config.toml
head_dim = 32
activation = "reglu"
norm_place = "post"
init_std_down = 0.0104
optimizer = "muon"
train_tokens = 109600000
Each number is 50 + 12 x the weight over its row's rms, rounded and kept within 0 to 99. Layers, rows and columns count from 0. The size before them is the row's rms in percent of the matrix's.

# up: layer 4 MLP up, 448x128, rms 0.0673, rows 275-309, columns 0-63
# down: layer 4 MLP down (transposed), 448x128, rms 0.062, rows 275-309, columns 0-63
# gate: layer 4 MLP gate, 448x128, rms 0.0665, rows 276-310, columns 0-63
up275 107:37 52 56 56 50 48 65 54 60 40 60 46 46 34 25 63 28 47 48 59 55 33 63 51 60 58 77 53 65 58 58 65 52 38 26 55 48 44 45 48 27 55 32 42 64 56 63 55 50 68 51 64 76 43 63 24 45 45 52 66 51 46 54 51
down275 107:48 64 46 58 42 56 78 42 55 63 52 44 27 72 48 19 44 57 37 66 40 41 51 48 67 52 60 35 42 44 61 38 50 45 43 49 52 65 43 34 21 26 50 39 27 63 48 65 62 28 54 44 57 73 54 67 39 35 54 70 53 84 39 37
gate276 060:59 63 33 60 47 32 47 30 63 47 70 76 53 45 59 52 44 54 69 66 74 60 56 46 51 41 56 36 49 43 51 44 42 57 46 50 47 51 56 41 49 43 57 53 35 63 49 50 61 44 49 56 34 59 48 61 67 45 61 58 45 51 52 43
up276 064:61 66 55 38 52 63 51 60 55 55 30 51 33 51 54 45 53 54 32 40 64 47 58 65 54 63 55 59 49 41 42 49 52 52 55 41 67 54 38 28 36 48 43 26 71 46 37 47 45 45 52 66 37 45 42 45 45 38 67 39 38 43 39 45
down276 056:56 58 41 40 51 32 35 82 64 46 76 32 54 53 39 39 49 53 36 52 48 46 53 48 48 41 44 37 45 62 58 69 43 29 24 57 58 59 44 48 49 34 61 51 62 28 48 48 48 40 58 38 49 46 46 61 43 40 64 55 30 79 41 49
gate277 116:37 50 52 47 37 44 54 55 35 43 38 43 39 61 55 36 52 45 41 47 50 45 60 39 61 37 43 38 69 35 57 50 49 66 38 32 60 83 56 58 63 25 46 52 39 72 47 64 53 43 48 62 52 61 43 47 66 61 62 44 69 59 34 61
up277 116:35 37 40 30 53 54 49 48 54 71 49 39 45 28 49 66 49 49 44 56 41 51 55 72 43 64 46 61 54 40 37 39 53 51 56 54 49 56 27 44 27 43 62 44 49 31 65 31 62 46 43 60 90 49 40 72 55 61 55 54 32 27 53 50
down277 117:55 56 48 37 52 44 47 46 66 39 51 54 58 49 34 35 37 45 72 63 47 67 54 62 35 73 72 56 66 62 66 40 52 51 47 32 29 42 37 45 50 44 49 55 27 54 55 57 46 47 70 33 42 56 44 42 57 40 42 58 47 64 71 49
gate278 105:52 59 56 52 43 27 63 35 32 72 67 38 54 55 57 62 58 50 42 46 36 60 35 56 52 48 45 33 69 34 37 52 46 35 43 48 62 49 74 64 49 28 36 48 45 60 58 60 42 79 40 30 41 53 67 40 36 36 67 44 36 59 62 42
up278 097:42 49 41 40 51 48 31 43 43 46 50 76 42 75 60 50 49 42 74 42 42 45 64 42 73 46 53 30 46 45 43 45 49 47 66 43 56 50 62 61 43 48 35 37 67 38 39 39 29 68 33 40 56 56 54 34 49 76 64 66 48 53 25 45
down278 101:50 57 61 24 41 52 40 26 51 57 69 60 51 55 61 49 39 68 40 35 32 51 52 30 55 67 60 61 59 50 40 44 60 48 59 49 40 34 35 85 77 60 41 43 55 57 54 53 29 58 47 43 62 35 59 57 51 57 35 61 49 46 35 58
gate279 117:32 43 51 46 48 59 38 49 45 49 74 56 69 43 63 59 53 48 65 58 53 46 49 44 37 50 74 65 72 49 34 46 47 72 59 49 47 33 57 34 50 47 42 67 73 48 58 47 46 54 40 34 39 37 50 27 40 51 57 46 57 52 47 40
up279 122:57 50 43 54 39 40 72 24 41 33 59 60 61 51 48 37 50 53 38 54 55 25 63 50 42 41 48 43 42 62 56 47 46 40 53 58 59 42 26 71 48 39 61 67 40 55 30 59 60 49 31 67 63 63 57 61 51 63 59 51 42 54 47 51
down279 119:52 40 32 66 52 39 58 55 54 49 48 48 42 58 48 47 30 60 64 60 59 70 43 39 43 50 54 63 53 61 61 46 67 41 58 58 50 52 24 28 49 65 44 37 65 66 46 59 61 29 54 62 33 53 45 60 46 40 56 60 44 46 57 53
gate280 074:43 31 45 34 64 68 58 30 13 37 46 44 40 52 74 63 38 56 46 68 65 46 48 51 60 67 63 68 59 50 58 43 51 64 40 45 62 51 59 42 54 68 73 70 49 44 38 68 60 33 28 58 28 37 50 57 37 46 58 29 48 30 58 50
up280 068:62 44 79 64 48 34 67 45 47 56 47 35 57 64 62 38 52 28 53 35 77 46 45 20 50 34 37 27 62 56 18 51 42 41 38 36 42 48 58 61 41 54 49 84 47 49 45 53 70 46 51 47 61 67 64 41 58 70 43 56 45 45 60 56
down280 070:69 26 47 54 44 79 47 49 52 56 49 58 34 48 52 58 60 21 51 54 25 61 79 34 79 49 61 57 55 45 56 40 40 69 41 52 61 51 56 65 59 38 63 60 49 61 38 72 53 47 64 40 44 44 39 38 53 39 70 51 55 63 41 47
gate281 103:62 33 55 32 59 41 50 58 66 54 48 46 43 45 57 66 47 25 66 43 41 64 53 76 38 55 47 32 45 42 40 56 52 60 44 51 55 63 62 77 45 38 61 59 38 30 47 47 66 41 45 51 61 41 74 35 51 63 61 38 66 55 36 51
up281 104:59 58 54 57 36 52 63 57 50 53 55 38 78 70 29 34 57 40 43 58 48 35 47 70 58 32 46 40 48 64 54 37 47 49 44 37 54 53 75 61 57 58 51 79 38 53 52 26 65 56 40 57 58 59 35 49 38 21 54 58 46 55 52 39
down281 114:48 37 51 61 54 61 31 34 56 65 44 60 46 23 52 46 37 29 71 54 68 55 38 46 40 61 33 74 21 37 68 50 49 57 44 56 53 51 51 32 65 67 39 54 60 51 50 49 43 75 42 34 51 64 78 39 56 36 43 50 56 35 54 22
gate282 085:49 56 54 52 35 51 62 45 56 42 48 57 47 48 27 49 52 35 61 53 36 44 56 47 48 24 39 59 63 32 33 34 59 47 48 57 67 49 39 63 57 53 56 44 48 30 50 22 49 59 61 70 50 53 49 67 51 60 46 58 74 54 51 64
up282 089:52 61 30 50 35 56 39 38 61 72 44 49 62 63 65 49 58 53 67 54 48 41 62 32 48 73 50 33 47 34 45 54 52 55 62 36 60 76 58 50 32 49 54 52 61 56 49 60 37 72 55 28 60 54 64 30 52 53 68 49 47 39 56 64
down282 091:63 55 52 51 36 52 52 31 38 53 23 44 40 52 55 60 54 47 50 46 69 38 39 51 40 56 54 51 55 50 46 46 35 65 51 50 42 49 52 61 41 52 43 38 45 61 37 27 32 54 47 71 50 55 41 64 57 58 41 73 14 45 73 54
gate283 072:46 56 57 53 54 36 50 44 70 52 51 49 55 54 63 52 53 53 52 67 61 63 47 28 45 32 46 61 61 49 30 57 54 66 27 19 47 41 38 69 55 49 50 47 46 27 40 67 27 47 39 52 73 69 46 62 44 62 38 55 41 73 39 27
up283 068:48 30 40 66 52 79 65 47 57 67 48 35 52 37 56 29 30 35 64 46 46 36 56 55 58 68 40 43 43 54 71 57 43 53 75 69 67 66 67 25 50 48 47 47 55 67 79 53 77 46 38 42 46 46 53 35 52 45 58 48 63 47 66 50
down283 073:52 59 46 32 64 45 28 70 33 46 43 39 41 54 46 44 20 52 51 48 45 45 62 47 51 68 52 41 35 45 83 42 60 49 38 31 72 52 41 51 67 45 57 60 57 50 59 26 59 58 62 50 48 67 64 34 45 25 45 63 57 67 35 47
gate284 116:44 51 45 61 31 49 47 60 43 49 63 61 51 51 57 38 26 71 71 62 47 53 58 34 72 32 56 34 66 60 36 50 52 68 37 46 51 37 51 57 40 51 45 61 59 68 57 61 41 38 50 32 48 37 45 36 63 44 66 50 36 49 45 51
up284 120:44 41 42 72 42 44 36 58 66 43 59 38 67 56 56 51 51 18 48 46 61 45 67 46 41 50 29 49 49 42 61 44 35 56 37 16 28 46 56 41 62 68 45 66 54 44 50 55 57 55 50 58 48 68 52 32 40 50 50 50 60 68 55 53
down284 119:70 49 33 49 51 69 35 52 27 46 48 50 40 50 23 62 56 37 28 48 62 39 53 56 48 53 40 46 51 34 53 46 44 61 48 66 68 56 36 53 56 49 48 47 57 41 41 43 49 48 53 51 53 34 41 40 37 45 47 56 41 23 36 42
gate285 110:62 41 42 42 68 57 58 37 50 47 59 43 32 36 52 53 35 38 55 52 57 38 39 66 30 59 51 71 57 65 52 50 36 74 57 48 61 65 73 34 03 41 53 69 53 51 55 55 58 51 51 55 65 49 32 41 36 45 63 37 57 57 47 41
up285 115:58 47 69 44 20 57 44 56 47 57 50 39 62 26 66 21 47 47 53 51 43 54 29 55 65 41 31 46 57 65 45 35 41 39 54 62 41 33 55 66 58 46 52 49 40 32 51 53 66 38 38 63 54 35 68 44 36 44 67 26 43 45 41 46
down285 110:63 36 26 64 34 71 51 62 54 47 46 62 62 38 33 43 51 48 40 42 57 53 55 47 58 41 37 51 67 26 46 44 55 74 45 18 39 43 48 43 58 63 54 55 57 58 27 45 54 50 66 70 34 46 62 40 45 48 47 53 39 43 63 46
gate286 040:32 36 50 45 47 37 46 53 47 45 28 75 55 65 52 41 71 67 45 39 51 55 45 56 51 44 55 34 65 62 35 67 41 57 34 28 49 57 44 59 57 42 59 32 54 52 45 53 43 68 57 46 31 64 64 46 60 48 39 37 26 49 52 41
up286 040:43 71 58 61 37 70 64 44 48 29 72 53 59 36 55 56 50 40 35 51 52 53 55 50 42 54 49 50 51 48 49 65 69 29 73 56 47 48 61 41 38 63 41 61 54 42 52 70 33 58 60 50 48 52 54 50 48 76 40 48 51 39 66 51
down286 032:49 58 47 42 58 44 59 39 46 48 51 31 49 57 50 18 50 40 39 37 70 46 43 68 36 61 63 63 47 56 58 39 41 57 47 46 57 51 49 64 48 34 59 50 57 62 56 40 49 50 54 55 15 52 55 47 52 43 52 51 27 35 64 64
gate287 104:26 47 39 28 44 51 58 46 67 44 49 31 36 46 47 48 61 65 30 55 62 40 58 55 34 43 40 46 41 48 58 34 58 46 46 39 35 79 69 55 50 42 59 67 46 51 47 46 48 43 40 53 50 61 37 42 44 26 50 52 70 64 68 50
up287 113:38 51 28 42 60 52 42 43 62 45 54 55 48 58 50 55 47 38 48 48 30 56 53 55 29 54 47 58 44 37 45 79 57 52 59 53 40 51 56 59 46 58 42 44 45 52 31 50 53 27 63 41 40 53 55 45 41 64 34 33 58 52 58 26
down287 110:40 37 53 32 46 54 64 41 36 52 52 62 45 53 45 46 59 53 22 38 45 50 75 44 56 46 51 66 75 46 31 51 33 38 58 45 60 50 27 66 44 50 32 37 59 67 57 40 42 61 46 59 62 56 68 34 72 63 44 43 38 59 55 42
gate288 105:42 37 63 48 54 41 62 60 70 39 57 24 37 44 47 61 55 52 46 50 63 35 61 41 59 41 57 47 51 37 25 55 24 56 54 51 33 74 69 52 68 61 48 45 63 37 49 49 62 41 67 52 40 29 61 67 56 30 57 51 42 41 56 59
up288 095:53 51 58 44 63 38 58 59 48 61 41 29 67 78 29 74 51 53 42 48 68 39 48 45 53 46 48 44 29 46 33 38 36 74 46 50 49 64 47 45 48 31 65 44 53 48 41 66 45 51 68 47 76 59 57 26 58 45 55 41 67 48 64 46
down288 105:54 56 38 57 58 68 35 35 51 52 43 62 46 53 60 63 51 64 58 42 53 45 28 53 69 62 45 66 47 88 55 53 50 65 38 56 41 18 33 52 57 59 63 53 13 31 54 42 40 31 52 44 60 45 52 56 39 54 52 59 57 54 50 33
gate289 093:46 47 52 69 19 72 59 57 66 48 41 43 49 40 54 63 44 66 51 66 49 53 57 55 62 65 69 67 35 44 61 41 53 29 52 50 47 34 44 51 42 63 50 45 54 49 73 29 57 49 50 37 20 51 40 56 46 33 61 40 58 25 47 54
up289 097:41 40 57 35 44 53 55 68 62 59 49 56 58 39 36 55 66 39 60 46 33 63 36 45 47 61 47 57 55 52 67 54 10 42 77 48 49 57 49 57 49 36 59 40 50 36 44 50 43 44 29 59 34 52 53 49 55 67 40 21 48 33 46 74
down289 091:38 59 54 54 55 52 44 50 55 54 48 44 53 43 62 43 45 39 40 49 75 52 49 77 64 37 56 39 69 64 53 14 38 50 67 58 74 39 42 61 44 43 48 63 50 72 49 57 65 50 43 41 37 43 47 63 52 39 31 48 40 42 64 34
gate290 097:51 35 59 60 39 47 58 39 43 57 40 58 44 42 19 34 70 58 61 53 62 33 54 44 62 61 29 52 67 65 44 61 57 56 62 58 61 46 30 61 49 58 54 35 64 55 57 57 42 68 63 48 55 59 58 53 51 54 21 65 72 60 34 56
up290 097:54 50 43 51 62 77 50 55 41 66 39 48 46 59 59 58 37 37 62 45 31 57 33 52 50 45 60 66 47 51 61 31 46 55 47 45 39 53 54 43 49 38 58 56 49 34 57 50 54 40 53 58 60 40 35 57 40 35 77 31 24 69 57 37
down290 097:50 67 55 60 39 50 52 33 74 45 44 43 66 59 29 23 56 68 42 57 55 31 34 55 56 53 62 56 50 66 65 36 73 43 46 49 53 48 38 52 57 53 50 54 64 61 43 45 52 66 56 50 55 71 42 33 44 65 51 44 29 46 29 62
gate291 113:38 56 47 40 37 70 42 47 38 60 34 57 44 32 49 47 63 59 60 62 67 72 38 39 43 51 64 69 44 56 50 58 52 46 60 33 47 44 54 66 59 38 55 34 48 42 37 32 50 70 31 27 36 42 50 54 51 34 74 29 45 58 64 31
up291 114:40 63 39 49 56 60 54 66 67 51 51 33 72 36 55 47 46 36 37 39 24 47 47 56 41 69 43 40 57 51 53 37 46 59 14 48 62 47 63 42 61 65 38 64 52 65 62 64 51 49 38 72 64 54 60 49 42 64 52 56 54 43 40 46
down291 114:43 45 25 43 46 52 41 33 48 51 74 54 43 62 35 43 47 66 28 38 49 58 54 30 50 71 45 29 56 36 48 47 71 53 46 52 39 53 46 26 46 65 54 40 49 53 51 36 50 44 61 26 70 64 40 55 72 44 58 36 57 35 47 45
gate292 094:61 50 35 56 59 54 64 70 47 60 37 63 52 56 65 52 47 61 37 62 41 59 76 32 30 54 52 27 33 56 55 70 40 33 48 62 50 54 35 63 53 55 77 65 53 64 48 39 67 52 58 48 38 31 54 42 47 54 59 30 45 45 53 51
up292 102:64 60 62 42 31 60 59 46 59 60 63 66 52 56 39 63 67 45 39 23 47 58 74 47 51 51 75 67 48 34 39 39 60 54 56 42 43 51 58 38 45 57 41 52 25 65 55 28 56 43 39 29 42 65 53 59 57 47 55 47 37 61 54 14
down292 094:36 41 44 51 65 38 48 73 44 66 39 65 53 44 78 54 41 43 67 55 66 54 45 45 57 47 60 31 49 63 27 45 54 36 57 52 62 33 58 65 65 77 61 66 55 38 55 60 37 60 49 64 74 72 46 45 32 33 31 45 40 51 43 38
gate293 107:81 66 38 64 55 67 46 53 51 39 47 56 44 61 48 42 46 73 35 65 44 59 53 41 36 43 52 50 49 45 35 51 61 60 67 48 83 63 35 78 52 45 59 43 51 52 47 51 63 28 30 77 39 43 63 45 60 65 50 66 37 31 50 45
up293 101:30 53 57 39 42 28 65 59 70 44 60 48 56 43 26 64 44 25 50 48 41 43 45 58 50 42 75 49 49 61 68 33 33 49 44 67 51 51 68 44 58 54 37 45 57 66 56 40 49 77 59 31 48 50 33 55 46 41 56 56 42 67 48 50
down293 102:56 56 68 49 67 64 53 50 53 46 71 38 50 35 61 59 42 28 43 23 49 51 45 49 25 40 53 59 58 49 26 65 39 38 58 46 13 60 29 53 44 51 47 40 51 55 49 26 48 54 63 56 48 63 73 69 59 48 55 39 36 66 27 50
gate294 104:45 62 46 41 44 34 38 54 53 68 67 56 59 38 48 62 34 41 40 30 40 47 76 43 63 50 45 36 51 65 49 45 53 27 49 36 59 53 57 61 46 41 67 64 59 69 61 62 56 43 46 67 77 58 53 50 40 47 32 41 54 66 51 30
up294 103:35 52 47 38 51 72 35 46 56 70 48 45 46 31 54 45 53 61 48 73 47 31 38 51 73 33 45 52 26 57 46 55 57 63 48 67 33 35 70 61 41 58 46 63 48 39 67 42 39 62 44 57 50 57 55 65 47 37 55 67 49 64 44 41
down294 103:55 58 44 54 44 47 48 30 70 44 48 48 52 54 49 55 56 40 59 41 54 38 51 51 63 44 53 48 45 74 32 55 54 51 71 62 37 55 43 58 50 32 49 61 75 34 31 59 47 34 43 46 60 39 56 28 49 50 48 34 39 34 47 63
gate295 060:28 39 55 48 65 50 34 56 33 51 57 47 54 57 52 51 67 59 44 61 48 40 69 50 40 61 42 50 39 47 50 44 32 73 58 66 38 48 58 64 41 68 55 45 66 18 24 54 39 57 29 37 33 31 45 39 38 66 49 46 49 61 41 46
up295 060:50 66 60 62 44 55 64 39 52 45 53 58 50 50 57 67 29 66 52 34 43 33 43 47 40 41 26 31 42 47 73 63 48 55 18 48 58 62 43 57 51 45 68 58 57 59 51 67 51 23 51 25 61 38 53 42 49 38 57 55 47 40 25 29
down295 054:54 52 22 49 47 28 47 59 37 62 51 52 44 41 68 40 64 61 63 48 37 65 62 36 37 45 56 40 60 33 57 59 61 47 47 34 52 69 30 43 57 43 42 42 32 71 44 51 72 27 37 38 41 41 53 58 73 66 52 43 53 59 56 39
gate296 077:42 21 57 45 32 36 37 56 50 72 53 41 55 37 49 30 39 60 56 33 55 51 41 69 34 62 42 58 48 50 56 40 50 40 40 29 54 40 55 51 53 48 58 55 37 71 56 47 72 42 59 50 49 48 57 56 58 47 45 63 58 25 58 33
up296 080:54 48 57 36 71 46 38 55 58 46 38 22 34 47 64 42 58 39 56 68 52 54 56 50 51 67 52 60 43 45 47 46 48 63 49 46 40 45 66 69 66 49 52 63 63 49 46 28 53 63 56 58 46 64 77 33 59 42 45 63 44 19 67 45
down296 073:50 66 78 66 45 52 63 31 69 52 47 32 62 49 47 53 68 43 42 66 61 61 35 71 53 36 54 61 63 41 37 47 38 20 52 62 67 33 59 65 53 47 51 63 55 48 58 57 36 30 42 56 52 60 62 42 65 65 31 39 56 35 52 55
gate297 090:53 53 77 68 56 35 63 65 35 30 49 48 41 48 44 40 72 44 53 40 51 51 63 49 52 50 51 58 57 24 69 43 61 35 65 54 61 46 60 52 48 51 55 51 70 40 33 52 47 59 64 46 48 60 27 45 26 49 67 50 54 56 74 39
up297 094:51 54 66 26 52 58 67 74 61 64 48 59 56 63 59 60 78 15 38 45 47 50 49 57 60 51 45 58 47 47 48 54 58 37 52 24 48 34 45 49 52 51 35 30 52 42 48 36 49 28 47 63 47 51 40 47 63 62 66 35 58 42 54 64
down297 091:55 37 41 72 59 51 69 52 52 49 58 71 45 54 44 39 73 31 68 34 40 56 38 44 46 58 34 41 56 50 34 63 44 33 65 39 39 53 47 75 61 43 40 46 72 40 52 75 41 53 61 63 42 46 44 43 68 56 52 67 52 43 59 48
gate298 103:52 47 47 75 50 36 60 35 72 43 65 48 59 21 66 58 50 58 37 54 32 46 53 56 53 35 38 70 48 67 53 55 61 66 57 39 61 67 57 42 38 48 41 51 49 45 58 74 58 39 31 40 57 63 51 55 36 59 56 56 44 52 49 55
up298 104:44 20 57 31 52 46 59 67 21 39 40 53 38 63 40 66 50 45 58 43 92 55 60 55 42 52 47 45 40 52 53 46 52 59 36 66 33 40 45 57 34 50 43 24 47 41 45 28 48 50 59 47 36 51 28 34 52 51 51 59 45 40 40 47
down298 103:47 57 58 45 52 30 33 46 45 62 50 43 59 46 58 48 48 56 47 70 58 47 72 48 41 60 63 48 48 49 60 31 41 34 32 34 45 57 41 68 67 57 32 49 51 45 51 43 30 67 40 23 28 61 58 53 40 20 42 69 64 47 47 55
gate299 081:37 41 74 55 27 51 47 69 62 55 73 45 41 66 41 45 38 37 54 63 46 58 62 46 55 65 41 57 58 35 52 44 49 46 61 71 55 51 47 54 43 56 38 41 55 57 46 48 61 60 40 81 41 42 55 57 64 64 50 56 58 50 56 52
up299 082:38 60 45 41 62 72 38 52 58 49 54 56 44 40 50 32 42 64 49 59 43 52 39 50 77 61 73 41 34 58 76 56 65 37 46 41 43 53 35 56 56 52 54 52 55 48 61 43 52 45 54 42 24 60 57 63 56 55 35 64 36 39 68 63
down299 082:67 37 59 59 62 58 51 47 41 50 42 53 46 66 46 57 55 41 56 46 32 57 32 33 59 42 38 68 33 32 55 53 59 51 39 56 59 64 37 44 56 62 41 47 56 47 30 41 39 50 67 47 33 34 31 60 43 48 46 49 58 43 45 52
gate300 108:40 57 39 59 53 41 53 55 39 66 58 63 58 40 34 70 81 60 57 55 43 53 49 67 43 38 36 63 53 45 56 72 39 60 53 41 70 60 25 42 54 32 53 45 36 62 48 43 38 22 38 50 43 49 38 66 44 52 45 45 51 50 47 41
up300 115:49 33 46 56 49 66 51 41 41 41 42 44 56 53 68 62 85 27 57 26 47 40 51 72 63 54 52 49 64 75 31 50 58 44 46 40 50 64 61 58 54 49 57 54 41 35 31 33 43 62 35 49 49 57 54 36 42 41 38 47 26 33 59 63
down300 113:63 37 54 51 66 38 62 65 38 32 52 50 69 57 45 35 51 54 53 44 41 56 30 47 42 37 65 44 49 53 54 48 75 44 50 61 17 50 19 60 37 31 58 31 40 78 73 55 56 39 72 45 44 52 64 58 65 68 31 58 63 35 59 56
gate301 115:51 49 60 41 38 43 47 47 44 58 45 49 44 50 45 60 34 76 45 54 52 59 45 23 45 31 48 36 33 68 55 54 51 31 64 67 63 40 44 82 43 36 45 45 66 52 57 50 58 37 67 54 50 48 69 32 54 34 38 59 54 77 70 55
up301 114:68 46 55 44 53 31 61 53 48 50 44 58 42 53 33 29 44 74 31 53 56 42 47 39 52 38 36 48 64 53 56 52 60 41 64 41 61 60 52 78 43 38 55 60 67 44 72 71 52 40 58 35 53 56 51 73 38 37 50 55 49 43 44 44
down301 117:57 72 53 45 37 56 54 48 43 61 55 45 48 44 35 49 60 75 51 44 25 53 73 61 55 41 66 29 53 27 29 52 49 52 58 53 45 61 37 49 50 62 36 49 54 73 25 47 61 42 33 74 53 53 35 60 41 60 46 34 47 53 62 25
gate302 086:59 66 45 46 49 46 33 37 63 75 57 41 43 44 53 33 52 43 64 46 54 58 33 48 52 40 26 65 60 26 43 45 79 40 48 52 56 49 58 36 56 55 41 53 33 29 50 38 56 45 43 50 56 62 46 39 50 36 42 31 59 60 18 32
up302 087:64 68 44 41 36 59 70 37 52 64 37 52 53 80 57 49 59 48 38 51 50 56 57 39 50 49 45 49 54 44 60 50 41 49 63 57 36 78 49 47 28 42 46 56 37 38 47 57 59 64 36 68 44 66 51 69 41 34 52 67 35 59 46 71
down302 090:44 46 29 70 36 61 05 56 47 43 52 53 49 58 39 60 67 44 53 53 71 35 37 53 53 69 38 49 45 43 45 66 56 55 51 28 51 58 49 39 42 52 35 53 43 40 61 45 47 56 70 47 51 57 55 73 57 35 63 32 68 53 48 61
gate303 065:41 48 45 72 55 49 39 62 43 54 36 40 49 37 46 45 42 44 89 52 54 63 45 64 70 35 59 60 73 27 40 60 68 54 55 66 22 29 55 61 72 39 44 53 59 61 62 38 52 66 48 55 68 38 46 24 68 47 56 57 38 88 47 49
up303 067:37 54 61 58 34 46 34 56 48 76 39 44 55 52 49 41 54 51 62 61 58 46 42 60 50 47 47 37 40 70 42 41 63 50 53 59 32 59 79 58 51 58 44 56 24 63 64 56 41 73 76 43 61 60 40 43 68 77 45 30 53 63 55 37
down303 061:46 37 42 44 45 45 48 39 21 47 42 65 72 73 71 46 52 41 53 50 68 37 49 50 66 51 38 61 59 37 47 39 56 56 38 71 80 58 50 49 50 50 64 33 61 68 55 50 59 51 63 44 58 69 51 72 45 61 36 38 52 57 47 65
gate304 089:82 51 34 28 46 35 38 57 62 45 78 61 60 46 49 56 49 47 53 53 56 54 61 54 46 66 38 59 50 52 47 52 30 33 33 59 43 39 46 26 74 50 33 42 33 69 60 32 41 57 64 42 52 47 42 51 47 38 64 25 41 49 47 54
up304 089:35 44 33 63 73 37 31 64 40 37 57 59 31 42 49 35 37 55 50 65 56 44 43 50 74 33 47 62 27 45 40 52 43 57 55 57 63 56 45 43 44 55 49 44 33 42 44 55 43 54 54 45 50 56 66 51 47 47 49 29 40 42 52 65
down304 090:71 59 65 55 65 52 54 63 41 48 52 57 38 41 47 34 62 61 60 31 44 57 30 51 49 64 50 75 52 31 54 44 23 41 46 47 48 57 47 22 38 58 31 42 46 64 35 54 74 45 38 35 39 62 67 63 43 24 41 66 66 55 55 43
gate305 076:51 65 49 56 46 33 67 49 47 48 56 33 47 36 47 60 61 37 61 58 48 38 29 58 52 49 68 49 48 62 65 54 44 52 40 27 67 55 27 57 50 59 48 61 31 58 32 42 47 45 72 67 47 76 37 39 53 39 44 39 56 49 50 67
up305 083:30 51 83 41 47 36 59 36 46 43 51 60 33 54 62 54 31 44 37 68 43 51 64 58 72 65 30 65 43 36 52 42 46 45 44 51 35 38 41 63 61 44 57 36 51 52 52 63 36 34 32 28 65 57 58 57 71 77 57 49 44 57 42 55
down305 079:50 60 49 55 36 67 48 35 59 65 71 34 40 77 57 57 54 55 70 59 35 39 52 65 51 43 62 48 49 37 43 46 34 36 35 71 71 55 46 42 44 59 44 52 38 32 58 32 50 46 48 23 57 43 49 45 33 64 59 62 57 71 43 64
gate306 116:79 51 68 49 75 68 29 64 69 43 53 45 24 35 45 40 69 49 47 62 58 54 59 72 74 66 45 49 52 53 59 30 62 40 62 53 54 59 60 47 70 29 67 55 44 72 57 61 42 38 55 45 50 62 48 41 42 60 47 45 28 41 57 59
up306 116:51 44 55 71 60 32 49 48 47 58 27 52 53 72 54 38 51 64 55 49 46 44 44 57 58 53 51 46 29 65 51 50 43 38 48 33 38 29 45 68 22 42 44 45 42 38 48 57 51 66 35 68 64 55 63 30 59 51 42 60 56 53 44 61
down306 116:61 36 27 28 39 57 67 47 61 39 56 37 65 74 40 45 40 39 40 45 50 56 33 50 48 73 49 36 59 33 51 60 41 30 61 59 65 59 44 42 60 69 55 46 63 50 42 36 43 57 30 38 39 50 71 53 42 28 55 49 50 41 55 48
gate307 111:48 49 58 36 72 35 30 49 62 43 42 54 47 61 53 47 52 44 46 46 43 42 31 49 72 34 32 33 66 49 59 44 44 44 30 41 45 26 65 57 55 46 53 75 60 47 52 49 32 40 51 44 44 46 84 80 60 53 48 41 26 48 51 65
up307 107:77 44 56 81 34 55 69 52 43 63 50 46 42 26 37 36 39 50 40 66 57 45 51 43 43 43 61 49 63 33 62 40 45 51 66 53 39 58 46 53 41 68 47 48 57 78 45 62 46 79 61 49 27 44 53 46 38 37 24 41 41 59 64 43
down307 101:41 56 72 49 40 36 53 32 47 55 57 59 51 44 43 50 87 61 50 36 33 45 43 38 48 31 57 57 65 58 56 55 24 52 40 51 57 62 54 48 48 57 38 58 59 51 91 40 32 62 44 58 50 60 55 70 34 49 51 38 52 57 32 36
gate308 113:35 69 31 35 58 56 32 44 57 61 68 51 41 44 52 39 42 59 55 64 51 62 52 40 48 46 34 69 45 41 60 64 49 58 39 35 30 43 65 52 34 54 65 50 60 44 44 47 52 48 58 60 31 65 46 48 54 66 38 45 35 56 45 64
up308 115:67 45 44 73 38 37 48 56 56 64 45 45 53 56 56 46 57 55 68 41 63 50 51 57 44 65 53 56 33 80 40 56 48 41 17 50 47 32 43 57 59 60 37 52 54 65 41 69 39 47 43 34 49 31 59 37 48 49 49 58 59 56 45 43
down308 117:63 69 58 45 69 56 76 57 41 66 49 33 61 58 38 50 53 38 65 60 41 37 60 36 53 40 58 17 51 45 75 30 58 61 58 79 47 40 79 48 26 44 35 56 48 33 58 43 45 43 60 57 59 79 58 61 31 48 50 48 46 64 40 43
gate309 093:46 42 54 52 42 30 45 24 64 41 37 78 53 39 50 61 66 57 63 84 32 59 41 49 46 43 50 34 70 56 43 48 48 37 57 51 64 61 57 38 43 56 28 49 45 46 32 56 37 49 57 46 57 68 72 37 54 51 32 35 58 48 56 58
up309 082:51 53 51 37 52 59 59 71 46 67 65 44 62 52 57 39 41 54 69 40 67 30 49 50 57 48 51 74 46 76 57 56 46 55 29 50 20 27 41 51 58 32 62 52 56 55 56 56 61 30 52 48 53 39 24 65 49 45 57 61 45 59 56 27
down309 094:51 49 28 39 45 41 55 39 52 62 32 63 61 41 45 77 50 46 32 50 54 51 41 70 35 65 67 51 42 34 39 26 59 49 71 46 35 62 49 62 49 27 60 62 57 59 71 48 43 37 29 46 52 60 54 69 52 62 32 67 43 38 48 58
gate310 073:73 57 80 76 66 60 39 65 78 29 68 35 58 43 65 44 58 69 53 53 62 48 56 38 48 48 32 52 54 42 53 53 58 39 23 66 42 55 49 52 41 59 53 64 60 61 50 52 51 43 47 83 47 66 51 33 35 76 43 72 41 54 57 27